{"n_kv_head": 3, "d_mlp": 320, "activation": "swiglu", "norm_place": "pre", "rope_base": 10000.0, "lr_mult_up": 1.21, "seq_len": 512}
Each number is 128 + 24 x the weight over its row's rms, rounded and kept within 0 to 255. Layers, rows and columns count from 0. Numbers have three digits each. The size before them is the row's rms in percent of the matrix's.

# down: layer 9 MLP down (transposed), 320x128, rms 0.163, rows 234-300, columns 0-63
# gate: layer 9 MLP gate, 320x128, rms 0.179, rows 235-301, columns 0-63
# up: layer 9 MLP up, 320x128, rms 0.197, rows 235-300, columns 0-63
down234 091:137129104087109118122160161146112159127128151134155161105097180119110084127102115126128124149142093162134133106143158115101110139117093123124135143111135119114130165082138108148151159135115176
gate235 079:111115105117139130139097150134161137133113103179098141104120136121119085125106084155098122152114128116143098139107146134158101100138101145101116065120130122066108108163150155141110153179086108
up235 098:117129132095134097100127136137165134147145120138137142121133087117143148154147138192119139138099195152151105166124151124168097124156117073118129141144099113149160155119134176153107131184147116
down235 109:106104116116142142122115110147129116122114132148129155147149095104137142120133131159088125111139117121101096128132109110152130146134129105112101018159147146150113103123127163201135138142129115
gate236 100:132160087168134128116131104107134137130141126079095102111127131086126115116088112144104104166139107163144117132111124139141058144115111179145122104101135158103111150115116122108147136136123113
up236 098:141128136093132129136117107111110154113159133142120165117125112158135130129157157095192139141098167062110119130168154099077144140092153141162103126135134130149138082132139126116152113095088091
down236 096:130097117132146163114100104138144143156094165088092175147130138142121156169127124127125122129166142129139157113130129136130100116119152145168111112121145132144128180146131088134137098092109158
gate237 107:125153131156131156144165130149157115106134126127121132139089118144144147091096154156143137115128151206117119160092089134123146123081157091116115123131138106130111115116171170119144155141128126
up237 090:134089147069161140135156098126118153158168160108131130145126125144102106103135135079142148165065130111146148144124125088161116122162141146108123128090131141103186115135099105134107152153112124
down237 092:136125151139115097126112143115075169143142120120123112106150140148136116146167133144144099147145110105138148106149149149108143161157151133150071111140105141133103076108154120139121099073152159
gate238 104:172117124071121150164161126141122142096094107136167135097113127169159118149125118108147148137149101118134145155142143084110087120095139131144132102123172174105114129134122119124105151101107152
up238 092:122149144157183118121127142142157157134076110154103130138161135166102148115106074079103094124151130138093130122116108128123150102097133136169167147135084123144133156149149160162117109107090104
down238 090:133143114135097115160125125100149108132135164109137113116119121105134171101161158113118145097101094131158110115189127135114153094123118122116099100106109071120132125097132129117098099111130134
gate239 094:071102115134132108145125135109105155152104106146100143159109122149110087115074149098137159105130147120128124105176122131107127148126161146117180131123137121106099112091167153142131159111120144
up239 084:102147132126124127147124132095136109139135203120140114148146130130089143109143110127153143156146136131105073153143122101092109175151082181106129130155113138107149127144088122156133093165129166
down239 087:073153139172136043147137169139106084112109159136131130121143117143132104097090121117153122152097132108130136138124140163097114142113125124108123120139122104128145108127113110159092105087095144
gate240 110:125138113119167142149143143172116103139115102148098107113125160138156092140131152169141106112127106127144150121122119164133081145140078173128101116141108134120126111134115085132133152122133152
up240 102:115088127157182131185105106145136130124080154148180128134150115119106125140108148117138084153082151148120120147074085113107130158137112109145133126148153108104152090084104130139136145154119146
down240 101:159149140133125113112126136183134097087101092100128114115185136111137124119054158132116148161175120123160130116125127150163133153150138123138110127101145120133128133120162099119144127148150127
gate241 094:081087110088101135142091128183156126087121118140093164108075099147131114124122147148118155127146132110139150118131103135133126163077109114160168110122129104113115111140115141097133116063139105
up241 089:156141124137116124146106155135126109110171132108118151192137127065113132160143135164127110172154139109107097113162115119091172118115110146150126133137116085150143125097156086142087078144141172
down241 090:137096152100135122119118128167151109149107104112074116109110158159125107128079116138114120150140135119131111143149116087085127125110108132153101173147162117107122098150137104125122176118154178
gate242 085:131093132111139112106117105075082067153142140111162115134123157151133128096146113112106097113116122142121123131146127129121132074098156146112083149108121121148178105137123155116148097114145118
up242 075:158120121156124144152148133134147146153132140139095133136111088116101127122124111095141129105107124154119140116158130168124113118052101145146101129096143143125104133130114068071148105180096160
down242 077:128140125115123157098141131132090093078130130135130110119162141131143132083037151148140120132120104123190116140122127128122159127136133117089125116145107133129135126140154105157107150107130132
gate243 101:135165093181120133138127131122125091126144114140130104145152131143185114111092135142160090126124148142140119098131153124131106137125066156139128154161120120120098153117168099152126138125095135
up243 083:111050134140150140090166131132144109163080141128126085136152121119139150135115125136115113143107129157153172142161136127165128108126126116135123140127128102181132145148103136118091143141135138
down243 087:131116152113148120137137154172141157115095130137145124108126122142122103126157119106122133138132136116119138138123120124152122133136174119118124169144097123124136153096133151114154145135130119
gate244 107:117160121160152130129125166098136166123159132124096096151112182130166161133114088123149045133125120140124120135118160139131134153173132132071142111120120105118122118107167074111127162099140152
up244 086:108144117129138103139110124144132154156140158103158115171123118149121125125115094122167158100108070117141155114152154171094099134096159139182130104094135124145119117128120152106111108154101120
down244 087:120124100130114115146114118065144122092154109115111089126143128156170120120105102100140100145073138146146118136078102114148145154151119142094126158126138136098147100141173077150127138122149119
gate245 106:127134103157090140125155144181167125109150080124103131139143135136153169128098162172147171090123096082146136135127133167089145109155112157119122093112095137082144119165134111088104095126149138
up245 097:135078072129092124149139078126122137141127108140126149103093138089126121167141129143110119143116127138112179143127112112155152148162123081121122125107106133127115139111181098112129176127160060
down245 094:130105152146125100105107168114144151138132119073130147121129140103081134172101138163130130107154066147136132121138131120142112094156147106131119140102162099114165117126149194102157120135111140
gate246 102:144146127103139139131125139136122107116106138131157094141128103113110133146104102110196075131116123092149148091132172163118134166125097129120154109141112167144085150103122145145112158175138123
up246 098:142072118103140147171138163102130116130139098146118127146144111159142131103139142116134148133107097124121107104136091162164142103159141083154127134148130108122152141135107110133198123100132148
down246 100:150142150137140108139138111108103122142117149164102138134166092076133118122096117135170131140121154119108151152116099132167121139137136143114132099170128101139130147135130162162086132092129103
gate247 100:131114146141117144125157132134095136129133178112121118122092105106165113070114125154123117108135147128134139095120116137111125134112133178098104100155111128123107159128135123136153147139161111
up247 107:118147130133100141113120133109128135154143132090099113110133121139187136136122149138132141156144125124135176096095098137170083151168092084107101157159145120146133144137135136110117091120144103
down247 107:106123167153090128147117162127168138164157135106141110109119127130147128135157123148140134108119111104142148087077150107167153135139142089156139067115170130152110081157154122102144140143118143
gate248 082:112146135119155145125115122104155113131127123083102097165128108132146095131105091153137149114146115146130138088121100142089102114144155137098120100134163112094116147173175147104125107167117109
up248 132:109130107128135125120140118140094109106112136134151159095133090133142135116144136128117143126104087163131079130191123121079114146104160142126113100149077151147120135118084085154145114090153153
down248 130:121143116094130188106149156130112118071109112125145108166148110112135106127058114123119111117108087128118119146092129140139128139104115148112116131159124158116108129092094120156123116086166153
gate249 099:158156103124150147126157151142126106139161135113135131100079107093116083110103107126144149123143127137123116127138103145132123116140112161130124133106134174147132114052114183098118132105104115
up249 088:119149157121140142110149150110143129135150120124134137141109136122107110101119152096107114142126120167151143126135161108186135098098172137108140163128080159147116089134098127144114131125135140
down249 090:125151126095106103126164148131117113061161110157146122131198137118115155142101124155170152119112146127144168114146099139153117132112099159148099177156099088146155152124120110130107123119163128
gate250 104:107171133084170125070133136166142135104146134151134146139073138140128183105101130155162138118145104123130167126114139149140109143140141095087111079120069126121119104157146132121175094120133129
up250 098:123135142148158111120122129153157123180090136122133096111128118107111120135137119137134130115126115097095170137102164098067108066113147183106155119120130156141078123080121116178119123142140130
down250 095:097130168119147089152168152123149080125148074141127131149107139117103080129205147116133108147138123117137174112100101160133098119144109102111123144103125145115140128097084108098075133117151112
gate251 074:116123150121125175119128171158098141124115112125108130130087103074158098148104124129149106128143134124092137117127110135150101123145132108098117121125150142102117120140177108124103157122153093
up251 129:116150126095103146100104126130124161154139100122072123132101083109141150144131135145111145133157117161110102137174092122176147111128151138120200143131129139146091122139121139150155132131108182
down251 128:160125133137122178095089137166147149137127104110098134133110079129132119124118104144093137130128124156102108121190110133145107104141128112148180148124110134157088180091134123143136126125099166
gate252 102:111115089109160129152143165159172117128118155151108101115159101122129110113116125141158114074137106150071132134131124120115126179081136096155120116126136125103144153083143106149136128144146136
up252 095:141111140126131140108128140116082107089110139106106127140154120121123071139148134136102086123115128110127154133138148177141177173112080087101143131108138117109152163125162118098128151164154163
down252 092:144123140092147128123113121119160152161151139115177137146120121173142138126194160131123101093153115084126160163166140153139082118109164142149166155145104103120115100116136144165134121103180126
gate253 070:125151163127089107091086117132142157123102128100130114097141093130105122131115168118107073126114125174126100109157140117139128105113157134154152125123161149109146139141093147172211117117143138
up253 067:155134158168122170113136154176165148127169109151121121129119130131150108150074084167170164141135110105123159093113150119085107168131082184118126099117111117125080121116134098162126159135123123
down253 086:118132145134134167086100117146125153112088148112105098102113079139131112143087141105123137162112108146139111092146156141138136122127148117120114089108182126089152155114110146141144105123141164
gate254 075:134141092073138102123143124104113137081137157153150110177135148113093149121117113120113133133096148146145114168105163123112142128179133167136121126095103117113117141159155133133138150101083092
up254 077:143121144151111092129129154075085141151153114122158173088132135116132111142167116138099146138118108138142127133158134086138130126130142090106090137117148113143134101139092194120196104128151106
down254 089:130113122153144145090092086137137102173131119128095139086146077146137102138118130139142145146160142124120116092159111140143147137093135088142143187167134148113117098092098125139112111139157151
gate255 089:189142137123087142114150120077147165128146096107109121156097132138124148088088082145140092120166099157134127119139120128102099109098111158119062104133095127135122114153162096101131148101103117
up255 125:139082156134123132158093113118161168128100163116143155146146101136101126164110162151147115170124187078111113154124122087124136189091167084119092120144141097151145070140127163097102111121131159
down255 121:128119136122145125133148144120097152173099167160110141133171084117148122150150136163096120145127174089072118140138137094136125119118118119134051078190163102153152093127114140117082117127133103
gate256 105:119150114144158134119153122126117107097139129118119098123070182119144127101112151135139131162139103150092104123129110152111112106113140163119146124156117118107109128113140134119113068138152147
up256 098:119152145083149138095091095138117117145159116123140120129106138175087146094138094131109123097102136133116144142127173153122116141122119128106104109127125137142145127125148162125136104137085090
down256 096:107123150123106121146106136134179146124159122117127111116157152175172084130118080113099124112114120099143117157116140185101112163112093068113139163106153114149111116177151155107142122138120085
gate257 113:110108100063141139135152162100092131120122143126084157125131118122117101115085078150175138156131161142095142111133128116154123159103138132118135100109114166153102130153130100102121151157105116
up257 113:128113106109126146158164160146150097143183125154160077113158140165121103149140176116095123095116137100140102109163153085134123147136113107151117133135148105138111147160151122139126129116126101
down257 113:122112126145132141176092149095104103141128128121162121160152128082122138125103150101147122083120105086149109144134113116086117088118114141141124146152114122151067115157121120137130152156103144
gate258 068:137169144112189107128141115156150124112152125117144157098085134099118125106143147127081128154135152125153129112166088192129150137138138094122136138109089084123117072128135136149175110111155140
up258 090:149102124135114117183117147099091135167148110120177166113128159120114173124137128117110127136097124117105089116138132128151157159125138146094107147101164135131123181146115146145157130148132112
down258 098:134099118148075099150092114111127134152113141133128109107147138162150137121160131166165119115122092087100130186127155110100142111123136127128134190146137122130174132113133142062123141155071116
gate259 106:135111113108142120128132132139110102104093103160103079146108123093127102120100120149124078112104102069096165147157120110092076125147088132164142109114130139091146128096154157110112118112142171
up259 092:145129149096100164127144122098094102176129162151121125139143091086182134106136156123114105141142109185125159149145106119161151108125111083114140107138101101144137127164167091069087153144146129
down259 093:084132144093121147114137128139110131135107124155190109145149084125145134133105163089132123114099134108152108125141079138075143107126172100145180143127114136155133145130127088117140168139101116
gate260 105:118128130112129124139136129155169140110135122129115131137101107135142152114098121098132101114119108105127140145144086114085080121090127160110115100151097111106107169147123099081131103171143099
up260 101:129133092131141141157120104142102116105134166131111091155109131119117110146108124087096111111133147158145103121113143102129141123121140149068097117145172126117150101152129105120110123148096157
down260 101:164130180128129148114094117132154188121087137092100131121154125126114089141102097102174112141100150155136112104146124155164089138178163115142138155111138195117158159090158109084122083119108154
gate261 095:101093125117182156137142164114140124146109133143114120102154114148126096115106162157161101107145148127140185140158112130094113143091151086098144121140134119141089173169171141121075102135101145
up261 105:152094147165152131121143120068164126149157087130101141141152118121128141110145177123108135143110120103150104135149109165110130141167136096146154076118140130075139112116112078132149133120175148
down261 104:125139082102160107125140151085126126126166071150129115103153145145090123128082140125126102106112074133130152099115131133106136148139125119161167176079142097105122147100113090120116128147144104
gate262 094:096148137142120132143093146144144150126120119097082117169101132118146126140129130169229139154158132125115112131120125150120100178147144139118108092136112125122138110149108140070107177135146112
up262 097:147162110114131149138144132102115144140153135139148180128107101110087089153164145132146133106140140091122127138143106154101140120113134155168126123132144159142136122085112141100139152136106082
down262 095:154142101127142076143126170163090130106133149145184158128093127109098095134120142142096104099142151142115125092138111133126124136159129159108126125125162114127132182147112135102092122136109117
gate263 098:155110135138128154166164170153112123132119120155103130103111138154113115102132089138124131118162111133109163120126158130129117162120097187109135131133116132120131131142184098141080167130139127
up263 106:103099077107135113169132128124149129095121152132122130093114125119201089136115152078091142072107129095123112142141145146141155121122142150123096132139136135118125150138119104138112134124126121
down263 103:152138094095137166091134133134129167124139117114147081174166150133083143123087143110161119108112190109106099131126105151120108169095127121144113163091111129145131111130157107148151128124189128
gate264 099:123146121150108149106141053176138152116125137094119098164112127125115109097141120159180133120117142115157150152096141160112108136120110119140136110093137158121099137173181096123109112170144078
up264 095:103158156162120153094077130169136157135127132112138139111156123119115134186146094157136147079084109139084187108118145120132067139149122144127051128115099147094169131112110107126120154111132105
down264 094:202152147132159105137145166132105140139146123160140131110126106139122166139172182150122132135127102107140142101119139144144110145142099108121129080144109138077140160084096145110089131108117112
gate265 075:120095145131136120146111123122177113155074161111109111116169110097146153103117105143116072139151138080099145134146086115145132162138105116091133139162131141141136113133136102137156103147087097
up265 075:148126082099115131124192113124124126124124118183083137143136076141142127149098130125148109127138105138137172134181119114062114088121110130162096094140145130112117139099184100146090135144139135
down265 093:127131142145139114158121121135133102185093151116110082122174104122122149132106119152131112131145147096119126178142094096140111153102103114114115120135156135153133117126156111104088101126104112
gate266 088:129146100124154134132130087148153152142123162122104157126152127137115124129111134101171152128143093100146151115140097136083095172119124179113098109124108125087138173159120096170146123138139058
up266 100:096143143124145117151116136098107142099097117115112053166159123143119139127132082186154171167137138118101121139121109147093106133113123125130121102142120124152131129122173147115108115164118135
down266 100:107127164126154115136102105160130106096091129116154110118169156123174127108118140111143086156123153117157113153125097120127128130095136129119130150131116094128115158139154094162120141123150137
gate267 094:140143133125165132169131128100118124164175117153110133107124083121125146113128116132149081174131155129103141123167093158108155112112117107113089087108119151107121128086158150119125137093120148
up267 102:134108131157134124095171096133111120097129136098131172125158157135128137149122141122108087123134113128200078101120125144143094121101094194102135123146110096170173152132140113140136150186101107
down267 102:121118140094149181092130149124135149111138138151111126156170110125103112109097159151126092148120120133149146127107107122108098122094092147104111191112113098118140133135144095124141116125142125
gate268 091:132157132086110114124137145143120140098147141169111122138115139141124114160118122121106122136125148119119180109158113160107085138149103089088139115098113133129086119126157124090157125110169071
up268 088:172120187103128117158162161161155156085087152140148120126126114072129090098155136100116093140100129109108134144136096124097143090121138145127098108136146127076125158151121150129136152074145147
down268 087:114129074175124104129134097100132163113117133062142159119168105167127147107140141105159109115102109124146120110085118107111118140083155141129085139116096112134106099136125109118136152142129153
gate269 107:137141093171120155165123117145141123108125104125121078132127123145138098090076122162117110159138117096114132087117124165125145128113125141070085143141087121130096172080136094099131133143104112
up269 111:098118140151104124132102122118127169106143127139126122120109126150106105163136162168122110116127148130121105134119128151125159140085171158131104126156138139148129092093114076120125113110134126
down269 108:125134135102156136118122147093120175151162129124116130119135123144162131136100151148110114124148151112105117115126153129105123142070117125132089167159098084161126122122131154108090124147150174
gate270 089:090135137125128101130124164153117142157092119122105122091134117090112151118179108103119110145151113117133142140128074161124165121104126129090112062114105127148091116154124114127121093117146151
up270 089:110101138140142143114127175092131091146095152131115154107146101103091117140163083138143086150120072137161109114139120117123128092099130122132089068121148146115166153147132069135128108082176162
down270 088:171120133125112141133126125132127118152151091179116097175110175133155089110102124153124150101137140121119145132102158090123129115136106128151165239136131118149114122133121126116127152159136128
gate271 103:110140109130138143075136164123102152134144151097119143132123116125119159079114116146108093088153181178084119107160102138079110141143157192104109134100115152112097101098125145112081130119163091
up271 097:147168147119114129098146115139147132134148146147111131084143123129122121160134096149152117114149127149178146163091126120119113102119117071122083114147122171127117118090174110172154140099124123
down271 097:092120123133120157140141157086133123154124103143114122115121116144143133154114125158108116135121133100114169148178114103134142131103085125137117029152076118170136133143101149132159141143119139
gate272 105:134163105114107135108146127134116158100155102136103108148150125124161126150072135165172148038162117139108132133129139114126147162134158127125150126128113146153143117145146067123138143125124095
up272 107:138128145141122157121112129155159146170132164153100154172156101083144143132126134089101108141118160126134117160110147134107135137155092096080154089108130124134131153151139123107110140130136114
down272 107:115108144140148119126150161170101155115130121159161151142182111131122119124090122128096105139126141126137143150121121113081145142127115114086143116148126128123109141107111148066109114143077170
gate273 091:140151150113136122124138128154096125107129137146085126111163132129108073107089121144136179129120113110173171143165117173099112102112124148145125113153155106110107141171171131130126086154107118
up273 104:139107104092123126124112151146105160098103096156162123118117141111126148135140160143077130089097143146138112144112151081129149080118114177156117129169120121107159130128117135137121106137139106
down273 104:107127144104122137120165132108129146127132122133161153100119114151094133132141128184143099115144091171137118129174141125141139135139138120127086179131122121109134119120080142150143155098167126
gate274 100:123094104151145118148140121141137130117116114130103103173113109151119123123117136099169080184093167097120124105164092139107141148153132167135199114121145122096105082115133150164106130153127120
up274 088:138132135124113141128104165127079128091135091106152105094162133107124133083108140170125125143104150168116148108178095157127138115153085127128154140136073087163154146148108156101092140138115131
down274 091:137142133111103087131134138105111155104150127096114094106140091137133173141165148142120118123122153110128138126118129131151150100110142136123155102122099110127110136128147142116112152113132090
gate275 106:108159109132084147112158106120080138167151142152139087127132162125152139129111095170123098165161126115132114074124090120115099130106083124134156125126122140125096177111162115135095144127134100
up275 092:153106104131084103125103132092130127099177145095128100117134145075125129096138125166124125153133103154124121077128110119156119127122077157127124136138128121073138164091102122136123110066131164
down275 095:139146127153131138103135136140109128109099110131118105121158140125124127125127159137113138123086068115179129090137143112133143127145091108171130156142179110114141088123126140154116112095103119
gate276 110:117112085061171151133126151159133158131143093139123095114102109148142105149116138124140151118153121082110149136156127132114125209123114097115108142127149139101165172114107111141067135126110102
up276 096:139097140173121124141121139133130145123140135142144149132134141106122106150134089088091085140118110164088136140118105126132120144147146124144156137104120115060063085099147147137104097120150149
down276 095:134119100122125123097135114115124070144136114068130121148093082125145068141143126125147133128121161105151124105141134101154104113117130096105154124102178137130163123106089134116128090170129125
gate277 102:114166117134108149123123093138151114138176113137097133123148139114132104136126129072159116110148100094069174095116140107097147134127138149166117102135145165085098128148143102108115158139127122
up277 112:145085116105117143122079060121140106113157122169093108136127135130154123122140151153102146124120141141090131152110137111136157179106138130160108150146154094135096140144123097132133142118112042
down277 110:088125113140126117133119120164115068124147147132146134098174131170154168138128109128148155157130149146114120127130123119112128163120180130131128074151151131123111126124102139101100102139165101
gate278 096:106137131141125121158140195183118122125149067122115129107148159129151095133096089125134106131183132130095103097122108136106098135114129177102118100127096146130140127141098133126121134160175176
up278 108:101075106181136113108162139141140151113139122150138143109123117129149128130145141108119129066113102125120138138102129098139156114112145195156167128129125120129072085072149098106145143093151140
down278 106:176119102149180087100110128136108152097156085082119115139144131146140111134072154125137120115111100134194119124106138127137154172154172139088152131128128089123124144119135121106125100117130136
gate279 082:140139106116139157129144177121074129129110137114125118124166121130151103105090095130153087147121116129108143131161088139122081169089097195120149117127101151130125097128145132070098135152148142
up279 120:113142116111134127167153106189154140114176138111160117146112118120132139114131077142106108094145154133123128197140140093135098146160129148146084134102137147177114127162123136108157141110111141
down279 117:141147095146134131198138120164121146104128144127166134124101147123151119094082125125129135083151166146120112160130140129154105122140131138141103120132102154186142116124160124152123146101122142
gate280 100:103087114150174146126128149130102170131170135131097134134087132113172119129112146121160114088165123114123124118171082106103116113125112172099093088119095197144111136103152110136116148132134119
up280 101:119107097103135127152129153102134134128120147136088101148163134126122140126111148128123116121165092156136156113125151154143200086163149137118101116096113138131164102142122133158091134153107098
down280 096:096112118143141124176089128117163129120088137139132099114133143141128139163207106135122110105120093134140128092115127155134140104119120187116125160038095117134127124120130155138129094135104136
gate281 087:137127128111109094121089125071142113153095105139111126103146114142112121128116099175110107112136092124131115084156157144127106145120113097110132098130088139135123145137156100127137130114170178
up281 087:160163150118084133080135107133141122151109103127112089150111120109130080118119097145158119086159152151141127122101145135130124106139130113111116072096172118094117164115115142171074143128127145
down281 089:127145133138099128158103150131116089146099145118108125128178132148137145148102149088123141117098128108145141133127113117119129164106121151113113214166101135125089137158147120145092143078168128
gate282 098:113144103127157099095144050145140109085108129143118118171122130163150129129131133130133113138132160093104116118185123135090140132124142089096123128120168113112163107159125121119164121090099133
up282 086:093120145112162128132140130162093185169100136125087151116094139171152149102145158138128148075101124097112169121135123130122125127109154153113116136150151126147097139144117100111139138056099168
down282 088:116151139130124166106128078164144091131136123115141120145136142115119126131019139138115122160151132147157118089122160106109124115169107129116136226108128139113166137138103154158092104119122161
gate283 109:133126100137122136115140123138092146104110156137114105162137129130135097057104097141125094124117163144150154108178071141127105105146114108140147107096105123108141100127163105117151104157130149
up283 095:164139146118136111162134104134110148105105121131132115142149145114097128145105135109110140157183104104133133147148131133103104122087107167133158138114093166079111135104178127081151123114096135
down283 090:188085148137143177107088096148123125082063126148122131116129154135146128085152127149139096142128131110129152184130156121102125137135082170128083139150094120115131149117125101130133161118145161
gate284 095:121090133143099173122153185109173139130153119123141104147093092102162094105124129145139138128137133095146132141114114109104115117170161109133184136132114104120090162127132128130094133138122143
up284 094:093092111171106115136137080098160104114159133089108149149126110122166125136115135162103108127133195136130108171144122109140132110140098146081113077122113098150129089143152073140114123152122104
down284 096:136132163121093170149132092092139087130131095135132131094083127099116141105107098126114104099169153086132167155128129112102109118129102085121150101130133134142175107102109138127143140136103122
gate285 102:117160142105144129140150157156139146123153145148130118133079124141139129115104127144161111134112155102140116131165137151107096214158116127106133116121087087141098128139132143110137154136157126
up285 097:131160182140097108113147099124105136079132158146147122133146141161126059178143124165124114111141127123154108118136103153115092106101126180112112128148118092141160095135108117149117111141105117
down285 095:110130134141151098157111120102081113110115121143155112092123140135118120134117137123141152141159138150097118119119115124117139112084131123120081126119078116148120111111118120128124129115122124
gate286 092:168142173073115160145126176148167099165159126133104142117106117089155110089114129120114129145110100149135161106140152133140111113127144153090148114116127121105121084164137124126136109127111122
up286 103:112127124116149150128162146129114142136089151160180103121125127147136184110131145119120122184097123132170123104145112118143129159158122127141110127142181134130145171136130152168116141152128123
down286 103:163157126129127148164154167153090160091150138136156138120146179133150144103087166119129105135126119136145142143117122137113142118149155109114138109134136144157139138105115109114173145092123147
gate287 089:146116101095124157139125113158109068122088133144122092136111151089163095089126115127143179117112151092068149143170137150121153145083142126176114096076110090128137159130133128141108101133143147
up287 120:135127151098119099160157154091122166087137099138161184104171112109125161130112125113114146099126073136118110110122094130127104126107099143075118106122152151145112132148129087138132162160113163
down287 118:086093115132157196152128166118118116123151109160162149146172079131147096162092138131118113132132127134107119117140151134114175102110137142137141171169098130137119134147111106146127153107147149
gate288 092:111101163159126128166158127137154110085098115138122114113114141096169103168133158122144156134135133096078140154110113115135134160156115086125118121088079103138129124152114113155146103133107085
up288 089:105147123160148143112091130165144142121124111133175152103150145152158139091146086137114135149164106102120117158124135176161112121159127050116122142168130145099141190124132115130145143085148092
down288 085:129109161092141139102149129119125142106154109101108126148103076146171133110167165159131122147141150119151147081081164137105106172109126125154164114131132107102116124119140105110091139131118120
gate289 103:104112111135118164162126102149136140112137166125109087144127126136164142098132122114188127154098176116147138161147146118117152167105148130133129095124116110108149112151161115164092162106170139
up289 094:159164097151109133096159096125105117146122118124143076091139106153107115138114114105138165136139158143110092112153096123133097166131082099104141125138097096101120132177109150105161118087118115
down289 095:112129096141117158116138130100115114158147073107127150096120091125171143128127107084174111087123110111150139142122142126136132138156127123144134115137123085163075164170102103120104118130181134
gate290 092:133145099129149145132112128164108132145128114141101116129134141147135128145082071115158093112127108113138107149162121112124111166127096169135157093115095136130111148116100128111099181147130117
up290 109:147122160107117132072140111088169110113121166131131167096119118120154100101126115132113151155172118105108101138150153156117107096148144108142154135123155157123133146156100166090160095139106111
down290 107:140124144165135123111156129115183136121105138157147119114123149119150106118122135166151149145126135134149141113078170151054152106130166119135142162146123164127150105147096141112140127169147166
gate291 097:135175124111100153143104168162153155137092105126099120136149101139102144069127133153127142092156099080121173123158133125135088141116077098108110105127116112110084100155145112124134165104126095
up291 088:051145138148165126140143150114124148145101123145139140152133097120143150128127102123102158130095132158098117148137078153165097136150098119135056117120149174131141120087092104103178098148116118
down291 090:131089084107150126133118110100098127124117157118157155126094130128125141101115139116147144137127093119122096143151122126090155132121167150145115104138126170162160161082092116121148104139102135
gate292 114:156128137122153136108131168132148151143108123136073113128131110171148148136110136117158113134075135110115143127126113177093132148110111128086120111118132119099115101158101110118125149119147182
up292 100:146121095112148158188137121118136127146156160107144174127121116127107114100134103116122104184118128159153152148163109099112098147147123107165113112150102146077156093151148170145155118107092115
down292 101:137128119148121129108135147160129128120121074150137098142139121091097138139101121159139135158127108166140166122082144117128135132103100137073133142128171154156153172111095142142134105111125151
gate293 092:146132115120107138098125159131151147123142106100121099148118151133179119111143050126159113109162106099098157124131140148094123190104112154132123122134100153105101155100178141174171142122132164
up293 093:133118134094113156144140197120146149160166155117128120138091104129115148160131147104141077066138152117116138094112137130087115099116173146133139114083108129148119078165145140106120116085151114
down293 095:123137059099129081096171151167154099085164104118119140144122099162172146131089144158168132109119097122163116102103154143114120108135084125122136109126124137084124103114147136121115151105156132
gate294 105:140131154134137126125142190134153111138112084152147124097120139097161116173142084156136146112109093155103118114125114152103127175136145070124142118132061141128124125129131051168133161105170143
up294 094:159144117121120173117138145102174139137165150140108139128108163146099125112156140068089090098125129105173113096165141136098189143130134130127137144121198121141121092138099135129127125132120140
down294 097:111106104141108127152122131086106137132133127130118131122147140143142107119073121148106109132150116135086144159148113083117102121077138091139163177128086152126065137199129118165108132106138130
gate295 093:147167125122135166156131113178132142150118109124102117137105126132123111117121124099159142119124173114123131127151099134116134151108091100111112166106100100090116143146112122117112120135095102
up295 096:155135125128114143158136130152126122129125130134120147133108117127111148118143135118127128145098142157124126122105111098160160129133096127101138165146111136089131107127113162133115129090146164
down295 107:145121127152136091093160145113122137104115138117120146102101120113134115109145113123148128118135129121130140099143138120131097114134167116113138255124140146120160130127099143190141131120137154
gate296 109:114147149088106071160116133179131134103145095104104132163121129125142093147136127123167128105099166154141168100114141154121068107116132131149134096114141126145123072154148093145091157113125112
up296 090:119090140118124115103093109099159150143120177136172150119137120103139151127111120143108123123100116132110125130167097112161156147106128113072171154104155142122113134128112159092164118114139160
down296 092:116140136125107006145140154122112134151145100117109129129159110148120116137148153088150138120131118140131135115069132156138101123112145157150099123127132110162121096121151130117098125123122103
gate297 057:132139145137138182103110134150114168122115127129101102160123113174113114160124110130170136133128127110100137107164131166110130159127105143125144116124092135129161081154176115128129150149136136
up297 196:118116152133058129082094114161099140128110121172125150089111111145119126090133110140146110190107128104114110136113139110114128157114142117109130139141152152130183162126112141107122089131104136
down297 162:122113138154068116087083115143126111127099125159114117066127109137119107093085145163134105160126131134114099124110153104094141142128132114105122130113151159117196146132123110111086084128116142
gate298 092:176101108104112145132125110129108148110129098100087172099121102121131102103091155158145141133101126114147154101118156137114168160099096124114147092130134135083099136144165080145126164157103100
up298 118:137156135138134135123159123144130134133154124126116132088126067100156099076135148120144129157142097115091164141095110117147097138116182140107082146165122159103138104072123141181117121092152190
down298 119:113134138123143099104137116144130165071139131123157173128133112099112103110145117115148110141131140099107087111122109109153125161134163121107106126131120166138131109088115129157108110072160145
gate299 113:194157142135080144146163093150112145116110155123093128102112132150144113137118116151156130099136160134111157119095122165093079142138102136116134117148112128097113124079130091152101155111153116
up299 120:123108193135165139122117130127152121173172107162098133145161122158129170104118125119121128031102108113137115106145127114139156107137099105166105149118105127141107130149139140103127154131117115
down299 119:132115137127134032124133140113137156155151138135109109157110111131110140116254120142117118123131135104121111108106138132134128141105169116101114119119110107113138118112105134128124129121129110
gate300 098:119134100147101123159161147129155140134162100111125129109118135103133091136122119146118063161142139136128156154160142158094089143122151156132151118117098138140148075120132114135130137144141125
up300 092:114147133165108127168081176131162096124112141140110142123122162160117124120108106109142150132122101134117086122149128163111133134146110107119077117163111132116156185178108144112126121124173149
down300 093:098122159116107100134146123134094160132152089170179116126100116138127134117122102092143118103115155164155105157121144089145161091188131139120156080152107130133086121152107141150149119116133140
gate301 104:168163105126112140113148101171121138122144144156106118102143121067101131099102161172130127122142132122133129098151148119124150129139157151115153114134121146139120114089125174134158175116118113